{
  "vocab_size": 2048,
  "positions": "rope",
  "rope_theta": 10000.0,
  "rope_fraction": 1.0,
  "init": "normal",
  "final_lr_fraction": 0.0,
  "max_steps": 3475
}
Each number is 500 + 50 x the weight over its row's rms, rounded and kept within 0 to 999. Layers, rows and columns count from 0. Numbers have three digits each. The size before them is the row's rms in percent of the matrix's.

# layer 19 MLP up, 256x96, rms 0.0798, rows 196-218, columns 0-95
093:490499415471493536485520560496607482560422502499537498391493497516456513526649540463499625470461467511480504538479471562476427482528525501391462506514418443491560510461561572398429532490533539493423459450594522458488519519457497541481433454560541479524474424410468566477475546506487573568
104:439576537441486461485486505480513421509423509519478508470570527554571529490437497532428504487508578455528463518523495478494458457416462515487379488488475489563513564507557573512485566417444550514481502527486373635545548558445516408442507449617532447414565551536520483507488462441461503590
106:481486563484428475511501621547561520492468506538544604500574540544576485412468518491497472504480522545537577509560558495420469497526450561599450452386553505537573437422464485553454499514488442530518507504489488474470495483558603493546482522363576538577466520506528417490450510424562426490
091:564483500498504537474483506420510581542453529449503535555551518469561487533558530500622464493583421538486545385464442439513594430487543523494485594518512534565490520388475537492606478520455570490502493505587448495543383452501508507508527396509452467506429521561556502501549532509437418571
097:508491424571559451428530553444528474468487439573525473413547557532612452431412436440526464539514476499498483606519442430490511537534455453463460500494508534494441558445536483570506515482512567507573496374511512478519486478460551383480439414481507463498538460450549523480481560416484383440
120:513549560491480501487550556533391472500470477447537567529505555409534490465507518497500427523509497458546584478429477434439460504550539444479604578394443466526424449419526513390556539445522555458504545475467544457437510578475595484535587486468546476579503483443624460522457544503504467450
101:489582461452449523574507580499507516417466469480508502552589470543494502488532574499416451582597438489488469508468663480459481544471501465564441538593525463456555514521531468491530455490470405489510393547517489476521506495399546486517448583465481392502454504470487477385477468452525425532
111:532468525463453526439505594587439561533384489503535527441488543514531531505508502424577462523485506554450551414654558532488527587439478508503525441535518487531417518425519563457415478518576478503505598492436459494459504512465562439432540509508500479558522503591466383480562492511540444545
096:433478446529469495558481528548514561433462514418545597607471470612554505529502502538457448453471436496496503465591575486532465497560517381499455428501486496484420458444513475478505522488559437537476429508557525566553483438487485481472567546498492432452486542443439403647461476588518474515
109:525508419540430569561481538506503414524563486497516459449427531599532498484434524536411557464519532462486512545553453516494484468467486419510495520478536442522450501524481299445518505494434460472454440549500494437506543437434652565479508418554585468458516406498518512488507507530481449499
100:571587524508412471465432536540526558431566526502496517505443493475571504489493527518532436437514397477513447474573526493546440444558473464520523514529547453479623464527507469503468536550475545369496494553466463523480428473473475501417493394554530544427571482501546565370424415484470564457
092:526450525450592615480431454514587493560462506561511507425493470394544468518435538466490532542515471545508454445547507505500477558590517640610507495543509575632586570533486538471513563451469487546492508408491536443500534437518445512507431510474541548559557535563541532541504516534502492549
091:572517525514471563521496540504532418561561447482478535541550494474467525399506500520483535503449492594522521409503503511397544533456434448567478551567536512659518491512436531489435437481486509467475594451449509470531573567614574527611490482500556392505468543492442434496462503459554512511
102:460544488553476508495542447421521634474459449533467473609449518506542510438538428522500516515416459429429483478546495483577557602456516467549451511565520451443478489416439506498508530505404540456428550546460497463552469496418522445377487526486384578449434540508522514520581512557527501509
115:513488434524536475498553497509569424507431498463501501483496503472559486501481468490503553455503602511561438522436402510495453495511512571510465458530507408500532513415448590501646518440583484433492581410563532468462564519545481386495473434473536430617485599471538466538578519463544478491
092:524423516547503453484443506507512443461571455443576483576509543476476512540569505520486426565543580460458509483567536477488434544523495600436398552517568425509492480559550456471533549565579580568447557441499540450395393511572537534513478509605519522463512450485456547560469546533555570491
101:528430540504529495466473408488510500527452535387508472539451407496574482465496495613614478489505545479523530445510483490476487524452576502594474505524635500509467582534411438493545459489556397477457435497474468478481500481526498563449479450536521544446625532494377484503503579469455427477
102:465484463497523509483471492413500442515512557382596456501538474568479505376492585429479484510563506438441509579508483473583508447481583546389489427511497372531572468487500455531500447537578483536430434500477596498521445535487442415567482542437580548530493511450497519473486476534519559534
090:503444447637506552319498522514494480505527521478506515430591546479414475449532546466496509436501574540480527476480547576476483465597346485528485487587522512485553524550451496524474513499418480517538474494473451506551468496420399490496524451540486495442508528600565486482495387509522508506
090:443484531484463632545483487608537371433556492465420517493570513496513489493467415525508546576502473599500481506528478508518467491537566599478552553580490462560496522554495519565330476448551482575509465542457543438508501493526488477593501494484447485538458588500479586451452487477541520518
110:464602527490463514521543518537481580546440559559480554476473522447461537552536517536333416479445506478412459466469466564551498543474500528486485537514459560490616489450475598557544507507496467442518540411568552624491456466524568544466383485566447525498486527505539509507468407526462509530
111:542492445547423474590483475438580520513505466484425518559441562631469464548434482474443408486548528475556536489492567485510539502499450507548479514455574619499560481476404465560541549425466417479603533524500554470574493493487474525493493507442528511554495533522421576441533506564594592482
108:516492536478522478488482554493487500524454466424486503467572492617526525496568512457503558463408530484492407546516462558478448485491535465506590422564470477418461476425438506574457544552472520452465521544391415377457603514420532557543521539466544550449509478474419438525551570501443586453
# layer 19 MLP down (transposed), 256x96, rms 0.0779, rows 196-218, columns 0-95
096:554558608432518542498491528489446481515541522475521528520493526500464499503389470541451401547444502520499517449458411599379472441450407446536493523453547505577482491512461497575491508426491463552594465522535504495598517522529495562486565521454501472475499510573445421537575515441429404608
116:534522488517467524503463501481476490512565476500453476479545528608493460513532491441519521475444538505478515496525606533464447431576541579521563504402482506531527574534442543509465392530505531458455537469463471459352470403458506566447460410456430454451454502441603484511411552461605555432
106:483446495470621454528429546564533459507505549495505457478455452361582573499500471499465440539533489497533531491524498610511504442539489437437584559464526470476454483471454568508500489391492513480477572561464484426455526584636470506616473453480501569468493577578457543525508452451471509503
087:483501535581511499513466478414439514434471555538487492435531497404521467514492473575463487459520485389472491533502545576399490601472478548455572510439383597414480584544465451523470503399485555491472530436437587465552486535503541480445535466548571372473504567479499512517484558475528482538
095:480459559482482536459487468570485376499536453470493548492528587520453441462485508389532473463472522468498575483467471497428443502521554430517544438486555464418485461623536619509459528505479570475549523581557494466600475405448607512529580539469507533441414551443463521450488484452493472549
106:570498507499468497527416409502424507403493492466453462475458510474554520513478463455525540556532555562525520470445490497489583568445562538547656514491431575520517517447540535467469537461570597495459514499504577482492527538533591512589461487591568451527447400411492499584424468477572495497
094:509515453506466417493435489537543529553594406483453458539430582485496617506419464442503536462496472501466451434552561467485540454510492473511617545503560491604543474572439532521516405495479519464632519498528551492429438515556479579539494468487546531477549516482454499532495538518447648516
097:507475507388516425597494630586505549482479564509551539492537524586468553515521494494465564547512446533530526515535486474535584513559515503489576513462531592460529596531524545532530451526423572479487405419476490456516491440563564495441461478442440538563566489474459472615525432587522453530
090:505529473490486508494479491441492522473590460539526511530515442497493481599528544437575559504488510596445486484480569475477403542488497542431449575479593466534619562456507561477490405462496512532451502423527579460487480543474471525509521456435398408493429512578526560457591450453403582561
110:499489448526558472456525523468472592571480447527538539538537511398503425448485457510420404441460553497492489519504444420455590428497473582456527574552525531496510548416470564428597632537498471470509535447427555422582495557498557522503498526459599556505465477498476479512454468528506461595
105:566498472532431521492467475486407502448435485531479399564531440455476487510420561461484531576545432550470504512514600600530505594569500534424492577559541376509584469492504567474560395478517511453537441491524519559414501503533485467470508453536563549529560439567566549515450501518578519530
111:473559419509567474469518490566474559498489407477500559451476477519522447433531567492489480503508449417501482514504395421474528483511423465436494557487531522530451445501370496498507467450566461507548435425491460513473447423482560407527445504496503428367544476468518410505563478553419564614
102:524512361496418499562480556499475493407522505474418502593398470572453526548529483579529467438445490502467574464510641554531498505491509504423445509548485475470523468503581476527475453453492476534483477464472529501475484552398543411534493547539495506531605493474534501495462475550378595422
105:514529476541575494522453497456437570536547397458574482531513468628558492569414592505490451454410588521546500489515502495514520449540596489475554579472399463490507493524528478428503441492496503549610462490474435528408430551532510584461499542470505498521457570458440512500485462456597569454
104:501475468565559568468320483584507468444456505545514467530553548524541423492482571501446477506518500376491513557579490457481595518505535492609398495509423539485463567467400481461465487568463470486497527497461459438428464516505472505496528404563545431438485483436544542531513558554535502479
083:517475520479458556408441521529549491535429451485475410471455528556545509529518548579534530447484414452440465571461452517484455536431460467555491434498484589454563510376473521476470519440498417315545468528543568536533509551511398435534476527430499560502525534571516438504515481457478529474
094:506413530489601507504496500551483483530436460517486481463528542515592447514541556489454461480543422495584564541532502475467431516534541496466502466535503555556475480554546505416477595463487622483504636498546417584515552552573580456542530512544491555553384560525506503483468601414485538554
102:508563454487557507528471492547443472543584544494557472435564547525456532444519531537484544534515507550496472471571535368516578440538464560540485548375546492469595511443435419537459551525489573495509459520550442595480505454511514514528459534412545506427623526537483591450489434557422530482
102:500447496522511479495437587507593490502491527553517552489452478493486543461416443443442503571609424480499524441565386529492515506523512500533507481543455484458504484489618515433384446434571467488570507421436432489503530483522505562516390574517531460408522514438476479534522460559478394585
116:489504332494516449544516524502536440508505545527433515544440415548502497527574487624535480475470506462466455452597683529559530504496494495513456513480467465519488532485554506534512404515477479509467490507477492473368480501545492534474484521542486491579438519494488499573504464521417629409
094:499511508491434460502512463433537595460504445524566554471429464564504609541500557558551542518482523411433528471573459465379573512457451497516411471543533516446487534480464552407535532644392501501494506556476441536532501554422466497457482455423539551465572465448459513532568521485452458485
101:451452477469560522502480520551597465473473504517504521524484469449482563462575540528474567512637525520484507480414502512506551475448489548408511463515539482479432478526482422628491485540516462510582489501491631517521444509525360489531547488562551489558475578439526571596563608545468474545
113:443474398532528546537517516495408539523456529539506482588546544541404517487521458509512419541535563498530457504471639512542537500445426470495495456449610515495469502532505450565592442554451535546462449423510524537453455567487587476517458461473464483532501506466462427478542477530363617437
# layer 19 MLP gate, 256x96, rms 0.0739, rows 197-218, columns 0-95
104:465406484527524581435556537500489455477502518422528479487545503555495459456439446444576531519585433549492581514513465419422485388479411532454478467521457506529473416563468486533475512570561479473520553569404529430522496458568518520515479406562597459485466490550385544477576503505581529481
102:482530458466472560561527543571591447463511540537505499415482492532444547584494511526490539522511514471457466479473455515465409497452495517498361500481513488553409436533554544410436535483623428540426388451448485541530585421501500480492449492528491474455596486472554487515442566497465377527
100:444484387495523459553507511509521603464492482547476510479407562581517546442532491588558449535598452540506492491461557510504430579441545426511439456512635467472571508478556557549527501502624510466438499441536640499488421471518526460453479523531559501518502584504481482450562474538497495531
103:458462565522573491439516441593488520446493498564456555502524524518511519455506499577548548474394378478495461540449503493439469509524596487537450494593571516643496550419516517466441544602473434432458511508599367540550448460484499506498517494434567479483485439486538489534466437503525495477
107:479517429510559479478567508432592520567484511467471448491523459566548581509528511427457501479468395550530492569536441533493444556534570541475345487432548473475516548629485468503427526597496525468493441558541525547511559393484438442486404477458524534411455560539489503489490544546485514500
102:510431578549474479467509418405478483567430490545529517457465483585619570568440450413543483407502514484573555509560509433479564534493465571456548443484523505570467467569469544474589585518518477506547590488514482470456494518601460555503635476461505492466538531534546510469491435458468509447
103:540474463491496549453539598603426607556406475531478464503461482507529553502497470455602532501501544643510567476639540467471487548457523547491480513542556458459447462488514516459491463540551491576431615516426493498431469462458570508520476516480457501476504460577485398415526537509472463455
100:452495440436461436508428510514503464505448625424473512516489470488450537528452426514510440538592557547489565434492482497358462418537550597514511433502502473429510555539522413511422444538451478517456549425444509497567444406539549467509520528530564444439492534458578493530545489583558515482
104:462556501605472513557503614432484469555515424542410478457372489591449545465569470480443606434520435510524474506513486508457472508501376464523512537478563470468417469563503420492531528613467484507531527576497491502490511436459557552406512467492552518524517437535556579459540483538551477490
102:453422479415541521571491516473485542498490390581528492460585490504476508493520499557553516471483506587498572562443561373461472444385494548516451499439492498519451429482537522432498511565503600537426548430494469463485518496454429461479576450509509587537457629477477457539518520585463435529
095:486554454451567643492526491439536487467431498497415550561550577490519466523512563563434442557543579501537586455485478486482463533448571449572449518559470511514435393541566535457405515525570514457498463453424561492569490458454432524539507514557473605558534481596514519526475467539475523541
101:498453434590515489513522479540495536487464473467552504500538464470440539534467492526537473410595542456512534464531511414477520573513536478434528459372453495526508460543445466418570517646552568440514631623488436469530511463490532444437531490490559561546456525486489491392459537431537504526
102:505471579463487529468554500455431561578570438452486428539483484480436539437466496547511473533467523472575579405442556470466479458539453446416548482589516476437495525485548576436555514539578527521461515373501473497484443470575432535398599470448548497528499466426502503512515514593503427425
104:486603493488501564542501588484482562544449529506432510513410499553431545528589470446639504620499554531497539579500403539476433538531501456514522477585449475518464370566592499515499479482572507475470480521500444500521527447435415459505405573487496498527477508443514500441517438513466561473
092:489541494533548538442476585473468548406458624446423428443526517434448482480479495506512541539523412398504456619470503513504447449513490482511455555482535443412500557506619461547432527545438429474550440564525404491490544494435423447490573538539542562499461475505499526588519470512479453476
100:476615554467607528493475576436484466551411450558477546610501579521541572547514543408454527534435522610525582474538485445509529462519463543423482442437522526547506447545492569459488504468548532572542521506486573536460499512469487515561491531522489560551527440594518529514582619498556521512
105:490382489512564454478541464513561484550483482494421497525443455524470529551534460500466524461424509513520512444449402560410412581466530440549437675515566485527524571447442539473513453496503519514540451529507488511481569477553527575420559422574481486435532405516454461496511541527444546569
098:548532503553527483541503472498587465474496441566404500470485430550453485435454529593513590418537473462485511458397515581489511564417504483584528513498425503521565485517467516443438567550632449536506465544454509489512487457563421522533506430445450455592539501547497548431497569554495607540
107:397481587632558554606503533522545547434475427515563579477535482427537523474518585507500479490435459520558617452456472403493435579490486501508472583463430473384435463504563437571497496531509506510527497496546523494479436507536495420502479501547507592518550448487476529497442539523534432484
103:504430562505585485498449521503523548450430446482404518616497451486489546426525465498606517616524483517472514447520421458487454524496510593509465547496422453543452431647557531520457598496451606455554460547488473436502564491490436500557469507510546459521485475560544488530447559463558473511
097:525426508518420528610539557472531471579501518529428499525435576645481592523401399507529440483497437607503567490511541503437476499448464446563458494506534593518530535514462477478524489441453486474548450553509550478504478447496486543512419439446496491568559481466464462390456531544580543501
099:462524411548456453541587584514477496469421490587507473561463397497518574541443492539483450500536538594499569458482604472419515531440491441460452534498463499554511489499467499440456430572513485504517485482583532587479484457538582433445538440468485538675498543448589505526470480513521515485